{"n_layer": 11, "d_model": 128, "n_head": 4, "n_kv_head": 4, "head_dim": 32, "d_mlp": 512, "vocab_size": 32000, "activation": "squared_relu", "norm": "rmsnorm", "norm_place": "pre", "norm_eps": 1e-06, "positions": "rope", "rope_base": 1020.0, "rope_fraction": 0.5, "qk_norm": true, "attn_scale": 0.256, "bias": "none", "tie_embeddings": false, "parallel_block": false, "extras": ["some layers without attention", "local attention windows", "capped logits"], "init": "uniform", "init_std_qkv": 0.0377, "init_std_o": 0.00805, "init_std_up": 0.0377, "init_std_down": 0.00402, "optimizer": "muon", "lr": 0.00305, "beta1": 0.93, "weight_decay": 0.013, "lr_head": 0.00496, "warmup_steps": 0, "schedule": "wsd", "decay_fraction": 0.821, "decay_shape": "linear", "final_lr_fraction": 0.0, "batch_tokens": [16384, 32768, 49152], "seq_len": 768, "doc_mask": true, "train_tokens": 347500000, "steps": 11906, "dataset": "wikipedia_en"}
Each number is 500 + 50 x the weight over its row's rms, rounded and kept within 0 to 999. Layers, rows and columns count from 0. Numbers have three digits each. The size before them is the row's rms in percent of the matrix's.

# layer 7 MLP down (transposed), 512x128, rms 0.26, rows 375-481, columns 64-127
090:536506592365442521541495478485370517519551541608518522463505481533462545443465498570492470520430378478510498589459487480512481519559485465450547491537489490488501512602515541436475511430482535
114:488509493480549450475627495527487502605521459472489502487599470442493461526553582448495428465572508430508489512568493555342595445416466485451475485498508505499466564457525450525497541462422527
090:414515505451484445474433555466502529464475566628442516509512525508439479472472479492437559509526420464574466448379528538506354498513474461475465557459465442451472486547496662486581499542464475
089:569502435423500487527436565548451355546515541496481411454498483482532555505466448511454485486554439545495493520508449549514458568540394536438482554536503489564522495501445413522516593492468530
113:669548516444436534579440551551451453533574430385480585443591501493519533564476536498517545464565488469490543455531461414589504522476517506486524460573498530452509463567513490526473424543467387
098:544502496511469462524546531557523511461466486492519488370583474563496496503522359442425488417637451564480507470490484499448528465550429498428539505534512507482545565490543545518491407516450521
114:466528535476504489511433483490474513526576461584462611542508585525489518470435584473512427456566483450583497520442469472477438525504426393533554595387397486467535544538549533487479449575557450
091:475503488447592495466556555518618433458460440513482561480503495464506533444516557518515463568395450503514489526463527513476501630535494510437460498577524512400440527537557468511504582435503552
106:566429534504506371470534513522528461493499515573571482430489505537473427466519486419595477475567468506541481519458524459532528512503488576430413595353515469532459513517497492428497521450544592
091:457442430546603478501498538543506472495461469560472452509493562447515478521531479459481501592555575417513441470476505532577536462527473399578490398477354359440472539526530603556553459513458542
101:547651491405596459517519502577480527453540446445468474455502472505537494514433373483437473488542429471446496458507410492507460525483488536433592445384496488505536520470591473442426529516434467
082:472618519381609521487548380544442456541566444501453500530533512522491488479489470482404477528483528470551474380477464541485481553447523469486481428424530540562496450424485369405460496517444573
093:486511497403473459546513432520431498455415596507562513438569389499453498587529425457466464547476489465482390433489520566562486543469472492459576519536519528517602451409522570514489600565539546
100:446490470429494526481403524507517541502483494567481512430549454572459443489608499540505504429550561610470592560563502486460575483489517591413381481487455538512345457541504447437511482455466544
091:407529486526455586497528577510593491528548584504435560542491472502520508571515491546475572455464509509560542471527492571493462520521486502386511460414437546501439476530472501491539475397501433
111:467543476439413500538436449603466519543559465532472423422480464482516495547481542473538479482476431570479462526446425532469508540486518549378460489516499497483518553457544483453530610427479495
098:479433538497578430486539586475527450451387477520469542541399477476548464541522503585483529427456561518569521511387522432484509562531526553567495484560534514525560500484475431439551631516520480
085:590488491428500446516492530494509410484508619506493481463464502471438546439592462556464431524420490497491482543540454561490468519538496530489535447456521561509567439489451400497608626463484579
097:488573572480565482560530515476457518509558526500523498446521466485520487516499508454471491570515516423487558498417485523521473548481565478410627627494522451536551508556485530559503418436528502
097:598513433527505465509512428524502513428436480568535531484553486493530488486487421428482521498506479451557496577458486624507546537561468455462498538487480514406517549485505594551529485455521516
103:540500539467575416484567502486534490508448430575455421546527521501504484402560613435627422538451536445518586546508515593340522497496583436428522480528500504436456507476531562500609493418517540
091:567436576516471560528574526436484399541576496449462480466542501434460506561589506553492448583507486553578427446397490536481468476510483417569470548495475410515456520447498446431554579520550556
105:459623422440562502443485548440575460565539459502496514541517493496501559510426511459515480539490512424544527346407543525507510578496483471450523536483505406567487479424527580368449569456470538
089:436471568394477499415516492475472526523559530554504475428482504504586449504486371443452517445562455531432434440548499565452437507486467514423488572386476449473556536426507441497393549557457498
091:516483500595460507539458409477494535526508512536459459457507512419523505417480499497538439516476468550463468600458482553490411473565561493417525526541499450486490438437578384504495579431528487
100:441432415529554484534532546502514525555447550575502509575513480493500464461431558361634488512530512472452552441439492513440545335504565469520514525449553497577493487561503473609561470528486563
093:501510411477590574555524511516587491559547571430543489535564522444445529380520511479466568445514446474483594447501557429477500511451521484468448480552467553504553541518516505497502509518493511
106:503586481479478502477454416450555417525514546469534577362496485470509501455559536493493510516439468542445566490427464564556453432472519476513479371388486542510468581470500389467418564534488497
104:475489500591505498464551522543542536464487479456472527482583427578539513467572481473503501506540463511571482424535543442530573426465508572440543534447473476475472601548509561517491549494550492
097:676447506526504573516453428481493438536499482509519536592533569367481498400458457522536520548384526536458415479539497442453590406522499538517554482502535464479511455459519504510542552501556488
088:491534472507517518537502488497651503478465461513430491586506493511562491515454483475545464446531544413513529480429553593488436524501520462577444543613503503525473471534511582475525571524482516
094:444529540438532507492538435545518449494459561530488560586522397461407436523578496493501559554483386497497561495518386591457509500521437483615440540526527520444481504392471597573526530568440554
104:436540446536564521495517389552503540533499555529538545495474501515423481511444559467538536466474541441498449443452521482614495535564533524534479534554477625600530519569482460504486476460449480
094:500538513587484474594546548422597627454522491450492514489475487501460398499479504459473617434594529438552532480557560418446472537473421439501503496449531499430447544588406557549506423508571549
102:481583476556471452481486516627525500523438464592523484480478491527461544498396513447535481514567455456489455434482456572483536566484473504447540542422550604430483548436519587535530498509409464
082:430432600523498480604534475481446521561424526588477505463532471608458460441529512472451423471469471547499527459594483499418480400513531522453497558439531554499548481505530425396568570484554506
083:583553571472601543565546534426380502461496520524492474497474457539488548469568470511489461499501502493600466431513530551466496520382517531505519557565461555392577512426536601551538503511450533
091:615482450532569516569560527501487445517433521527466414486465463519515476490464473443525565570496554416474511529492537587516515494503570397431579489511511492464437449478525586592550514461467625
102:487498478483601456488478567378544502521534508499538440421501514558543553407543588579487544435440597521488520559472480404568442529533567469492422484566540495533468533540508504497529427491528493
109:493454480508538489451472570445512508562464465496534491505520473492529470552400438453552490517569475500573563518387437545600492612539441571432456558545524412521532585502535543482500527443467506
085:594490471420556501589477453509486454455545525533543500442524527445415578505591418455476462517460432458540523444500560514461437504583424484492625566480549579500582417479450465539479598444450557
079:592461469378560511493489466424544409572481536515497524545464459434412486523562597439560521527473466556502469522458452529525483533466465478521469413510544545536526453528476428454577608468533573
079:427507574557424484470451565458488449517478531539584488535496462421410505493515459457452488592509452552480466454668475443471572566562608515490460482349571491557536510524479436504410597573531517
109:361501411553488492550571542438493546516517395499589546491459499517518474449537657341531513456503530486521504491475466555505478435469508455516489557465524501419475504568530446489470556485554484
091:475561503530513507406535480528563492509467414540595567473550478469465464583542391501566440503487535571457458492556431474407545503507349600548547540534515521518442523476503497418504503532534527
116:525466555472434522523498516454510434536549485525494515472461512454434489453567546502488490510420441649431489498587388524514437489590497546498461464471537614546492459533491452485544618483484524
092:588468585461508493501446497566401498489517522566522522572447479447475542423458400482590491446435484422570492493384465587530501481493501504466462576503474427469509484479566477652457539513459514
116:524539477550470571561469534523509510459503450479474458515489527531523581426469581569532428464615521462531496417477581528516545485408628413455596506448552415546515532494530519463545430438507495
093:538535526484562513613479409510472583483467486468507523482547470556489457501464475504580540437501439542576550518393400589485519529489496529430551565524445554397474509433557540469561449527441500
134:600495456497445485571466534429460472374450537471484464573556484535465516468462481461581520549585502506490425493435546480514502510443458537534438496514574519546570528579449542526544485551550594
116:537397442461470539467487474507439541626511604509457536445437425540491560506543571519509456503501559420480456542505501553549460479446468458483554462514449497514482451469450435531443441513592565
102:467492477439428491401463533481506655422474573480502531565494532530501505558471542507524502519388583563524501578395457469588439555511485440553511466487448529459525486556544534508576613495592538
088:510477437463498548490571565486506531517570515461499575517526504524574437464526453505523440385460510508526451495541464492385502504483480445504565532600487423424477534514514445492535533500504561
095:528445476487606472454523478596559494443464499549475548550449446473455500574542521532508550616524549324539487497561502498546497480408459511505500500498430444513511586508557492499401534450525583
107:461439507527488488491505491455510457526548461438476499489523506550385474426529558408443392496538552521467462546471577516462537456588506499536432406513548574523505470471513548422535451552556495
091:604542556424575477499495566522469455536472562548505491525503468513478489542536497533587441519488490423499453552573518482499572428386507459514585477508569432388437532478428571425585489551469462
093:483580506546526463559417458529567457550440527522446364489504562557472573520498566556540530501465562460561515475440525467551422434405500447576428594527402521507512471511464521625511482466525396
085:548438494447480472493535593466393488531554577472442476453449525400535578512597471420464391459490391486593470651530481550480472395526425448394534552455495500463517458456506434509610451456575499
110:413472486528520574432566470474603583473438510536428454540449543560514477575476565501467501509474509460530521557455485483542508626445438597459398479419398523461549544487484533548516516468528549
094:499591473485470453525474508557501601551548467513502483482538534511519457473433495430509575494536445482517443421445560369492587428462604539474437479438434509559365496471546576535589465453478468
085:541507486414483509419487489571593499476543422528429617462492479552549459549547555477525496556545536416504481529540515514443548529401514534495516473453515405427505502489408478463433553480547532
107:532454469512487576473462470558557470462464501488421584583475466472603549476423424578536424480380490467434399444500584393473466534475469469611543411509509526473530482509408507468485491481495508
106:502478506490507465538438445587447506411587500491493487493540470576414498502492449512586497557494414401555595528430408502447505461527467460501471410511549496422501508469551512501429566486517435
129:493408442524551426532554486369447593453451486449582447561504527480501423433493517394557550503450501571513438520507618423576500524507495458455445518524473448511511501576517521527531524536513565
122:501550494456526352508386477518508588461538484445554505509602542518465500612445502529471453463541402459551454527424463470516500451471574517536477580526480477476534552428539474496506508593527447
090:501439504510512460521519497499453485548535597388593455589564453492463560530466478433450496480592461483598442459497546422530499482496501503441521521616467518446511434476601529488480497568451490
099:441503454509479498484488560534550560507512521474498509542531463481427620497501448568464534455642565523548506485487547440472466504442526598501484447578444459462551517540514524492437488554469502
104:404531501500454487405507522494603504583555412521541468511512603550509447539531479514490518534561546524472484485494593433420566481518536524534511395559463587502464502452535516406478459514565515
072:416512526504457512596478421396488564440494446529555508450532512570521531542547493558529441460506461600578465492511533454542515530531435527417528500525486484548488506528495374474524625400554473
097:408526495465455419514490609480456488516475477472480523454533534529470422547429640534479492487617502452582528455456642460501530484448486511462451528462522457410453504440482528472466469526508504
109:534527496436499482497496492451489619464481466503498548474542464448566468509573568521468484552470494451532486618513540497467516464439563454493433481556498471546469521517531511508565456436553464
095:512431460586518526502524510543506490516387445576510509514552571617477550489509475560505479466493509577528478511466459618538444598514563440393485549492501515457538441504582459565519423512521483
082:572435528494510548461516519586498481498458440517553482515542390396540487434508457502409480499486434515488539483482460635421508498543500456520477489534497493550488423557451517497483608484478491
093:593431498532437476511520525575449434497448512433524435540508519576496527442435447536554520529440494428525572490563504460560452432514466487380573488488504520466602465566519491523457497464527420
105:490621559488526526576507472542558565509541477509554578453473462471498459449401445482454449531506472490404545423508556590450455515448532442479579497530530497530507544492439589535503476469443367
099:516479552455457465506481517482513386544502557437533515473454510488399477459613467513463468544439422643496482486505415508460445491608499509467520510491491562506523429467568443496506605504459509
096:518521579453494510514573513524405505530449641517503466460508466491475498470500512463434529479645533468607503437511543483597446528501511460419453544457581479495463506519492595506561485528522494
104:443527551426616482529516404452523607487522452343525554541510501466573508501483475495539511497500563513515484550535540490420552461496500531385475456576444534426480486431524531544468430559509568
093:573536532475534530532512506534560483489484581509394480503457462482438447538423495543532577540516434385630524440404544585510506550503536439411535584541568485476536561493630530527473473516482528
094:606489524495520542456445490511352529466545522548515482517473491484508554526476586503585440490487609474451401423544513612535586484459548438528508491522449439396560552466513493510540462536446458
091:502496497470534553428479502508567466482500531490469523496450533504501429543477567447567407547473411476500475527471455509572505574481390403517526447515403464426570516511568591577485582557382585
113:483522522507533473454502541548575565421456513482455568535446545587477482521478448527497460488543448455521524600392601544507491534542446446465523491419590447419423472471466577527455527509561517
105:501502458510532542477479532469521498522558461426506487474518504420418481543436540463485472504585522500539589357431514541542486559337499502454546502427454538548513515479586516537465491518557505
079:479583466552520540485516522485508429440541549467433594522607599617555477490502479490476448573438518420432462484501459581544551474543501463466542462510513497508554493489465557522466532541434476
106:481415440567532463546505527512493556517458506479506519546591533548495474616469494537477596480543499507494531392496400519497462564491468578429468558597478500411558512476555555523516433502492479
087:475493518512441510549480485517515492501498581555484565533418539445519527413471443496588528476500475506489551622522515461582465481481489463455494445576561588543548580501470497573470452413487540
092:552502459461483519479473488469465457419521461498442528528508511604527488571497557475406554518389471493492571514495353524351529574590432447453453441503456511497538527518580482429500539557567528
102:511547535465503485413448462477585556428474519463562504547456508483466507532589451448562368488501523519580554509373539472484518488436537466495575491526536547467533498509459539548501568462498503
098:541609455432527538567472530545560514440463562582553550461472563576541445558470501520503537516506525383480592519566563500470543532490505458484527556475519378435507552538445518494549524489453443
125:420535528579503442558597520485487443538466499506510493466469472543578497551496585425565436444479484470554475453356493497489405598442519443503394475508472450522514529608477478528531556516509554
091:457462473479464505392474520472583627438546422507541556522454550469513470510482584419445576472510537532486484507475534471500478518547537543559420510547469575561555471574451465468508427439572437
106:523506442520496542504582487448545493510506450405578541424523434515515396499517530403441488492462559422564551478492598484517490540429580480480501547490512479386513505505459506501430565546568565
101:430542451524534478486516470519518451473422437507547543531438565534608466504484551515495512496413510474509478480386575525640497499460510382553495578504508436444461551458499613453549418470481415
080:571598505487444519494499591513444454451557574434492472492442452539542550516463448527505512554564491391472637525466456521484505509397583418505559422463514485523518557427528488575516518556526424
100:530486522547537486538510466504556527538452430531545595507534505422563459542487550587569468450387557479521389501550541531373483550446467499402522515587486554467491453565481470482498543378496415
116:562496459542451471580496467542476441529455515478489538501468422462499464424500459529479449482569508531540458591466563566592538553508422582485464562493526463575444450541475526587609383450527475
092:561554507473533503511501518436614470491518567461493480505485367461505481538483512522561444494483478558449466413431525464551475553433475535461477396482539542566662480495473426414499585502510471
093:532484463505517502571534520426526561524525551580533529486427482452548460495485559510501589472501443569478507573420482519529548537570497483528538508530589450530499494538475463451617366509491503
089:423422551470416422485447454497555486532613488448493492554571503413473512446414453508485540477532458561537529361478536561531519470452609547551501456535488557481395427471490507564484544478513554
106:500463426487493504520501459516562548478419473525502456562554485552578534553458522458482531452585536374573527454470566504484472517429526421476569499552518478478495479474598580493488404465498455
110:487457532539470479449578416473475506470417492619559539493450476501483539449437496498487465500543541494483438487544435529536583455513459480497448490535505580566451524528468538578406524577549515
115:519481509505606512493608532531504476616599528522503477441479474480477546492529445482437492531485522467458429532567475561515533631491535548538514558444510466465502550540480321511456578441495490
098:390424466555525452496510413571535512497467456575505456552534497404457555469467480477482567437512437461471560502526534514494527552505508542549382535518456577560508550509445539538470460416450522
084:341399435506456484496507512491484517519462555484563563543501479452524512366517460483499585531552458565448538494513558449531415542482513471522549438510490530554442495485465516527473484472535406
105:535475430547518443564583553428498496499483439491456438520541445462523522566510343434541542566471544497587547607455598432497517448518472459439585581482576434535507506572565481590466422505523540
107:431433425510514478493536511504564524466492474509500454513556536542486481519456475529431511559478455471524538465415528542473464603437466452522459592526500416469581534505545525581502524446496481
091:528561446579514461567467558533533526452612436393517459512480568545459513380444561517518548446588542453509510432539550555505516455378486625479472509562519506442508477556532543516417506502517486
# layer 7 MLP up, 512x128, rms 0.249, rows 376-482, columns 64-127
104:459538467495499554466365545528605362412480515496437547541402496469520630424488469496506562481502567548432522549515487432558467547560517532520538468479487416545438522525468486544488452467549483
087:458623493468478460493560562394478491453380583523490493496528388523524455463524540546520538477470457583475537514453500484499348530476475486501485521578480469608516513486505548454510516420560518
088:524512448578477515519598511523468410487430444429527460448462452505549521469446476522519501512434413525467470568489500442466481523559424534516496537484482442532449433454624514428564577488477415
116:501551641423440523551580525557554546417433422483511466503458561505520539469591472490517604532462527460500534500518386494476557518467524549511476540507530487506545493534428410552453435562549534
118:550385566517465400573532506426447495433536560480495454442488435515501542481478414536444455428419446483492505527494512581537558494434517511485546552416596563521500438415450469591422546488481465
080:462473601513581521499539557521516429397577522435456455562435494516430465432517611405504446393482447562530464513569494470447476529542557475522577528469541491563506426485520491502540495544580545
085:455496621502466560559456476588501459547518611412453523512426467466470446438505478504434395471567476499531431473418542461488479395574442518529441535522591503525557571486465492472574504535453500
108:524522491410493503551554470492454494435447436598436499421469521465473467594495430493461456556542527525514454545503515546514474514503513534413468464494495458449539448610432532462458556487526547
088:489502509533473460496587480489564490421416529439441521441495484491584481514529571433421536447479427452438464449553479464453491498448529430427486516443523547478462442519535464472601473453504426
095:519470570513507604453489540492482496459479556455521556565451500502409540580469507567499527416546498449517572561531496555440529475518501436353581428547534497522505564533477548500459544389514538
085:499525610427606548540526447505471471570575453581461543457564564441460538502547513471445467517481565532510513552534504502554558576576467518505505443441415482566560425433513463498449490485456511
094:494526553441477422496420574526557374453520479539476498478506506384480520542524579498510486370506437505578484505396457509581461462441486474525396478491552504491530501583481415410570496492568520
089:473556445433517556498525501408462522525510436501560501536395531576418505452437414422458404559511575574463573452519567535466513495525516535476508500424504572504459453490511525471506555610491461
088:531483488465569511451519467473462555421492531491462579559477615477522451525509411529445441429475496557528500485499539543515429510511573380545461483550514573525479464422489575405531527454514536
096:484471464497488417433480584495519444590496532507581576486490601489484525512562479539411480569582529621480508603573581484534414551490384469602484471481447485514497515563463492554605452518458509
107:504480487505508400473586466419634473467471418518531516490433408476628509474462473541499440502570507460526486586581460502448427519547441530566605501439523529457530413524540510468537537496491478
077:500569509520471527541449541528443418441393545380475540529476465529551493439475528483412494589429420516590469425431418479430547487465588525422439469490577487490402482428556445482435551532559500
104:482549525424521453578447512593441464477578514490446455523502499472516517476459470458352480494501467514468550523556509512511494478499630577393434498436504485520552453443439413512492431465510486
087:550444503408481494585453461446600446540504563496483559594586473434465499535498536503456463431474471496436493499485413622447529440436483581579564516558471478466566521549567550412478529500465422
109:588485559385421412545533508485536486548441484622492472522557458422627482476585508438533470416418455562629495575535432528477513525459526414454533552514494568463524415476497462416556509459471490
087:612454500549524459437495520576533450464496422463540542431581535400477497428531429411541529430530489535602508523583479561496525608510557550457545538491451451551463578489491474478498500470451503
077:486597506403490562478526479533466474497427558450618489383500483509493548489529470514489499503462444516525504418487516560469507461559332410511526557559477449467503459524430452489539551583383487
089:560489501495503559440526436418513535485553455489600356586458555469570448568504487480536553474543355560527524503552512539471479497573485592507457476446504537531550498569567461407433557599472497
099:461484612373490493494520499511515485530597469491481502498532544475513506492477549417546607480491397471471461497472524584438527409472452553552503507409548554460549440541495499395501601495463513
082:466496558386609590546497488507407403496562556512451548526485616551492527500491525492512493461520586557469464542534538506515406530551478502584490465468431512533574571514393496504556605503491456
100:463556511467502486623512451512584510532572546510539448456480518395533494470460531512501435473470511511509543431541517596487438570459493413615471509581532609576533445517462415504394538468509514
092:491583520491474520415532558540540488435451440428526551469378527560571501547503397454476535544522500468541509488618425536537475528556509574526504443523522482481515529502488505578514550524525519
098:420559487460512496538454488413530604447458421568459510544539488481510486485491530461523424512482446578531557550499527552527491410437500517389429549479531481548557388507473553511476635552510532
102:559467506450451552509416497532572446458549507543491545528506574449482463441489490430487503479476533501497447565532446517459453461512484520518484432459483478539461511502411470517563570540585485
083:450439425382505512513469526479569471613468546562491488445572537450403491646569444551516461533551529535528468476413485469482502391439458490479464559475569522488439480538479470457568570514515507
098:523543515505546579499559381473473522483442498542529510501421451486531508478566391451417486473542382452505478529532514449533521497540548465506437438521493499442522455476418492462532497490490462
106:499502518456456502486594522477456480447440516539560518527493584507449484507514562408451514470540552499533424544536542490499396436444499467533446554510448598590531513586489418532567570622500497
089:505413462430486469414478527559578376540489548624524532480502494465443506504572511547435522415466496532505475484545602456560487513541532403544487536409537562489479509485545474504598435448459509
109:499533604376480445459509514615458457461467491612515519410471439472494403516506552546478515445535501506499502525518559511462450451539532479453479522479568603575467471524456486492482536482472521
080:451488497485562570508450455455544552571570582558518561513497539547512500461532518528540483419587418568506454541601410490517540448543516493481454534555589557407574565445448509461528503485554489
093:577576547447479534553483507473472340513521518467485454530493525538442517488499470458489377452407403459590485512490484578499551487496597481546492616421540487426508485462496592543492557522467537
104:517467534381464476561570484470502475543561576579424418512497534457571504505527521460442602534554523522469591529527465536485519515504439568517498565536483464513523464372430466496509565470591547
107:448439553467482484432480567436522493500614530439423473561511550526595530408485502473351549504541506431442545558391433487525470540515454356511454452534492483573525466585468580484531536471522440
113:579415429390447453476541598511497458503470481483537462442473391444557514572452512460480498527542576487508513497491473494543498459457478527491475500374570576506503512540452500432595621453492559
070:437591571581417426502428480522501543512488433514368484474484471423506528463466512597520426489433487508445488480481502442514468467538573516509493465482537525528478546515499390506542518528501413
066:398544514569451555470495518498483579503430444407437478506497430528481518458532379524470482518482539569528594492542437462522487463540553563504455456407434492432406449516532543590548440493502496
081:503530531605513521459520515589385534495412476495608516549452507443437527485477502480414438501477511562554484531504488455410532484531614550512488454512582526555419442491539492489408517541479471
117:589493492418473443506578514466506508550495429466537518517507592582493494557518557518558523457414415591460471517538502545500575406541520539497521489461536522495495499523448430526480503620440540
095:502532632471510558579596551531496556416467514518499567550498575460516480489526456483453471520453460491429455491569536473443499443525525602439414496464525497454491499508529457574485570468542566
060:518491449590538601461476505572479450468496552476541477492535440493538460451462492470528467595470563509503560409464526603437563477480556476522487475453402518517512573452501449464492491493517552
087:537549541532474518437464537498523462439490494490579510535450445490503413543475511480502564534509458529441445507494420516404541446498526530508444536562452529628481549537578516523401588497468469
110:542479582448469508532566444470539521590448530455484438488517580520564446461564474478539551437594487462514571475573466491513467503536476482535425470507564532612573462588482500480518551460530590
101:535493399444408596552486509489478524487537543611465424506517470498450443586506477462499588450503487475500633519412510553583526486558521500445535580433532484486534500457467416570533565426484481
125:537531423522469485504497451435440507430403434473471507564451456450425526435473487478464481541524473484396598590572528423546529548479567448530475517468542490548535480523525466570538514542495484
097:584536474503528603542443512476494452559573488501531507466485475442552390485550467382508488437438546439476429466512479526522514465529557601629539421457450495570483579532523404434502511495493515
107:498479490465495479415428488369496513417516440425486462467428512524454584579498492554513507464455505525492407568465528417497425489424515488550542412569437503504550423428520509447569543558464556
093:507530465517448443364577520488535528488484479511473611428543455466529465395530517430492502576507563624566514412504576549491517530520500451459450476516523573482499508518526564507577558493531573
096:427487527546398446525622521565538527441483376572524427537443447464429474571564491447439496564532516442469488452481483438463549489495427432563575512443504548508494500525570463457494546476499473
104:474534557454503436544466510504599464501455418510490492528528397541419478505479516487498420471469463542503498532465536445550532476563539411434506466526512564500593548552513507471483638544552504
101:565427472533471454485468522612511504427444544541596495525601418438521512424518545492473425375558555538503525485526482479507497489483581470528590473554504492515463464522473459516583547473492409
087:433450581483519477481608514493558523437446530451491462495487535469520513511494604456520437499476439534461586512565537504516535481552526494512426552501563478501543423507510394529532423572560510
098:521408451450544512454500470588402486427540469419547478509546507533485485441574479420561580423471391498523437458512500498397532456483487514579470535570555575493565427427533467426518555464474436
100:546453533489487520438572561496528443572446536556495492497509622542544474539528490539414422520494502593493444487628464528570545465488420443510431510439533515504573466482585450534536514459558484
097:540477472441484428415534493462545501542457577482461437536472506445573495559539592550449503462495493484561442501541493489496370603559474543549587441473605498463386432459515571408542587509466531
083:453574485516513536547589530538584419386537595570566459466499508580394525615536524507425399494574527454522452454570485503524465439484550421529436474484605513511471493507514447497577555514479505
104:582552527496530566543550585502561531546566430551501544571511444500461499559481464585471543556556476474472565496603548415491430431427472467459506442445585504542505512512556558493479563434424545
105:541466430506391417507419521373419449508472509468478498500559529376393440491576552451500503566581481543508547491518496536459541540409531477517430453501508509530577574509601510463550532551574449
131:451508486456528548572568500468444555491514493471465566503479505414468556522597354434480471576432439458488627524472526428424626483502504474521481506508525478451596463584429443541515592427503612
111:394551548402525532539545518447517534507528562509437508543499545538460407600466531572535488588582480524465471505534519515460492487473515511430621446490572453527494488557425426551495446476444521
098:511536521484579475518505572613516512450591438506556479560445473364416371551473419542467454489487464454483524536545466533539538475546423501601476563518486496574540522583541486524484564466482493
098:551479543409461471546544547404578451542635562497433446395501447457553569531482447538531508456516511570488549464497496551558486468486549543507531480464523510483603532543448470512421617486482489
102:462487480467491476574472500501501504450514466568490468464449597512469441579566482534486465547558506453501542475594491582463556441500559499587502543553565526496512434486436455412530616617532522
071:501544466459580540520470416425457527537405485445404518483466496504432479458500423488527462562515481580538385493601477432485512563468478492520513475481509489477445358472567516448497541456586469
086:572565533528480383517541523392470561418463409450480452505465550465501480459496577492503505499529492646481534455400533549444437522537521454552549481563419584523561449525550568470502493537579558
124:548541458387455445470465533453442515553405519550565573390499418488507546402578550506439511496484498453500511543565569576509430459450580538526457550596472499569593530497483499445493472457530495
103:475468605515536511508547520444534525437586457468527539543521520539482490589486496521563459577506435466536485488483464500560498488533470542482504480495487510485501462497539427441467530416438489
086:565429458520524459594396471473480455468542514461428416479477528610580509512429455549534555492476515552500494451565461515343490468456424517481500466543495408472490513453519427476423522487458461
094:570478490481480437479504453567481483476485509456495525519500542468539468408444456489525549436538471377519542601524495481466554501548434629511457381511580487498618459552437430541526580494451476
100:498474508504519474469544557559557464434513518505488537483457562549522409602577538537528389556565575530595537449489384530552479434469474504455419525428559421480494536536468436619495607504507491
058:507460494543448558531438456421428587547549503434477507546446485489555475558480434536463555512468552528414560474519494527529461527499527567501486485424487504440518624516428420608467512513523482
101:483502476546524432440495555554451515465403546527502464507543428530507484489529497510367468528517455501504454486526501505486530451556586433467524403493639487505590448521573437522475576487500520
096:564471550512551420548519446526568482404451494550484526500484531426536496504576479507416513461503472486610529568551559456468457457438503585555568464560571520559533508405527470517506532406497547
106:435507500370457511540455486488494532431536502496511470474521497459405515486567520508461446399553409468488628520488498495443410543452556434443421491482561484519450530541486587512518488521416476
096:587474594511518534531553457504429558535527550545535418547483458438585569544487519485366511462482543546511460503499450525480550526542553532530544431514496538437526375494452451553567614556528498
094:480448525499522462513456520502573484419507454593403532444454500561530505461517494429535527493514442514493601532482469488433562620439358432431598433511477553539520556488560518552554610467448521
114:523468488443452472455434478426473540498436447465544505520435427483483430516546569556529476461489448502466456558493506601477516511568507416536513560529441613565413513523554521462480464521523450
098:451437603412465535504476521476473493505520529541485460502382476508467520471492454470561581469525470480528527457500457473493522547514445506421586559428498432464616467480553558539631562533488435
080:606519475514489536483467480498516569471541554484455537475401455462496503542424472560405576456457484501499546510490413347484512471519514502540512484453524501507443450399530514492536469474503496
122:425379547406483505511452472485562476489474438460515522478585514512572568401579499448394442484527486552512516522461447460494513515538486513545456361561461506495504467528475501601570489452450419
087:538530542527502537591460554454604389557514419464514617594442598545410510563530515513538464595440460554537490484493531540485504537680495559502489566501537512386518600463515472530467547484554578
100:430553520553527491412559521472514596400451439505465503454462423502491361490498584473523571537377426444560577484462492549459462499474436502461525424544570564478522536588593496427482564564535484
105:498578503405383516547482479533589517478467561566543542469490452461438488579536490502385534495463455458584565512408418439478519454584534542538482477598539489489497447495519476452538467509493418
107:509436507445418552581490473582559568490492441421528528461505408501500538542498555439498473535448520556429547556477548492426446440613563468477576551452515486541483521573379514565505546473511531
113:544380444517487439489480593409555522429541571555458582428469553523522507487515540521444460500533501545550503562485477518470503460462343478420459439509468425508516586515525532625542520421407579
090:510492505435542522494486459443605444517515500533415560554564488516485553428518451570507568439413588558448489371583477462498512538457489519501511506551496500481582506493443456464511504474576523
108:562530510599456503452461553405533483554488472482519432426461484498545464549528608444503462461459500490554550418467483607512469404510521502507530530423562496519570480555492438412485572439594487
104:501475461520584524571465465487548455410481487564491483472389496510614477435566498546489500491487442473423544510461566549520468472522548443561501543522541642546615458503528465510506554424460458
082:470540536490495547443447497487491405501489464546483526478493484517495506472443514500476471558525479500461508518527516478487464481416464459389536456528502596511641614458547475531539570519476435
099:525546538434521467494515566476435393469387522498500525512410476497604460558515538579500489463389531498470405531535567546363478464495514487496516449555545507440530477593444510455529572512512466
107:432481491464510436544440443398543510464641577497560585504509521435454576478503521538437458447510613501541424605570502600480546473536459476501481436458535499489551462599422536475527487529452516
093:480468535456467500549490501523548494474442530491501531516525422457484569519540451482514538516555521560542551492572425351522461542551399531476560544504503560407534418458534543458526557673538437
087:453492513519519475472465570654515540585465565482438595513542455527586453489476525378458443548505557564471557591502450549497461473495506482454435529505542452583448493486535422511573475485491518
092:450523529574462522510546533490594431473579463413537504537498516445501569526576570447499510554465558520556524533542503505455492446520482561512469617464512468457507530594502425615559542428420554
087:502471451429515488531426520444564448555493578492446471585474419455496504600449459457395507421559446424575583480491436568486582468543470480450488480462434489547494512484522484546540585536526469
117:529340479538497575490529526474579495496487520506485557598454422609456597519417532492673542602491569455469483570522428552505451427555443493518575492504511496558506518519475528526514541479481542
105:488519473538469478495508438503479652424474518486518527536452559476515508537505557555420476548483593566525473523557521431444398445468441450519530467515480550542527565568469447578666564574547515
113:551560421414432576536485564499619418487541568516482564478492423503496600523503519482440591583524544464487498520510492442529375420539512614547480473512435500486486466534553523536517481522535483
086:547540444387441531511461476473556451582534602506434504466435442451578509508485537432505596511475505508446569556521469574580450541426427457473481560553480467437477584494516507508529481464547580
100:528488488455488537522446495379468431455498537457428522501525476469447585465633424513500469502525407466528580496521560556539536495589465537519503500463519487515580511390466491537500456468474488
114:508546445496435478582491594429545452504471521530404508500499489524532495539475572417526502510457498545516444461426455551527491577524552520496490547541502569484605470574504471553452555434472585
088:501451402493545398458574506463501536567475482444602525464508507583453512430564486529552485514438531594429534433418486535481481539468428571467447580600498537527469442467510550576498545537546511
100:486435507461522597494559518557459555523516571516525438491429607504524526559475478461494479516494395404420505427493440532560524508526426453541463514380502532424505367512491545483492535536498532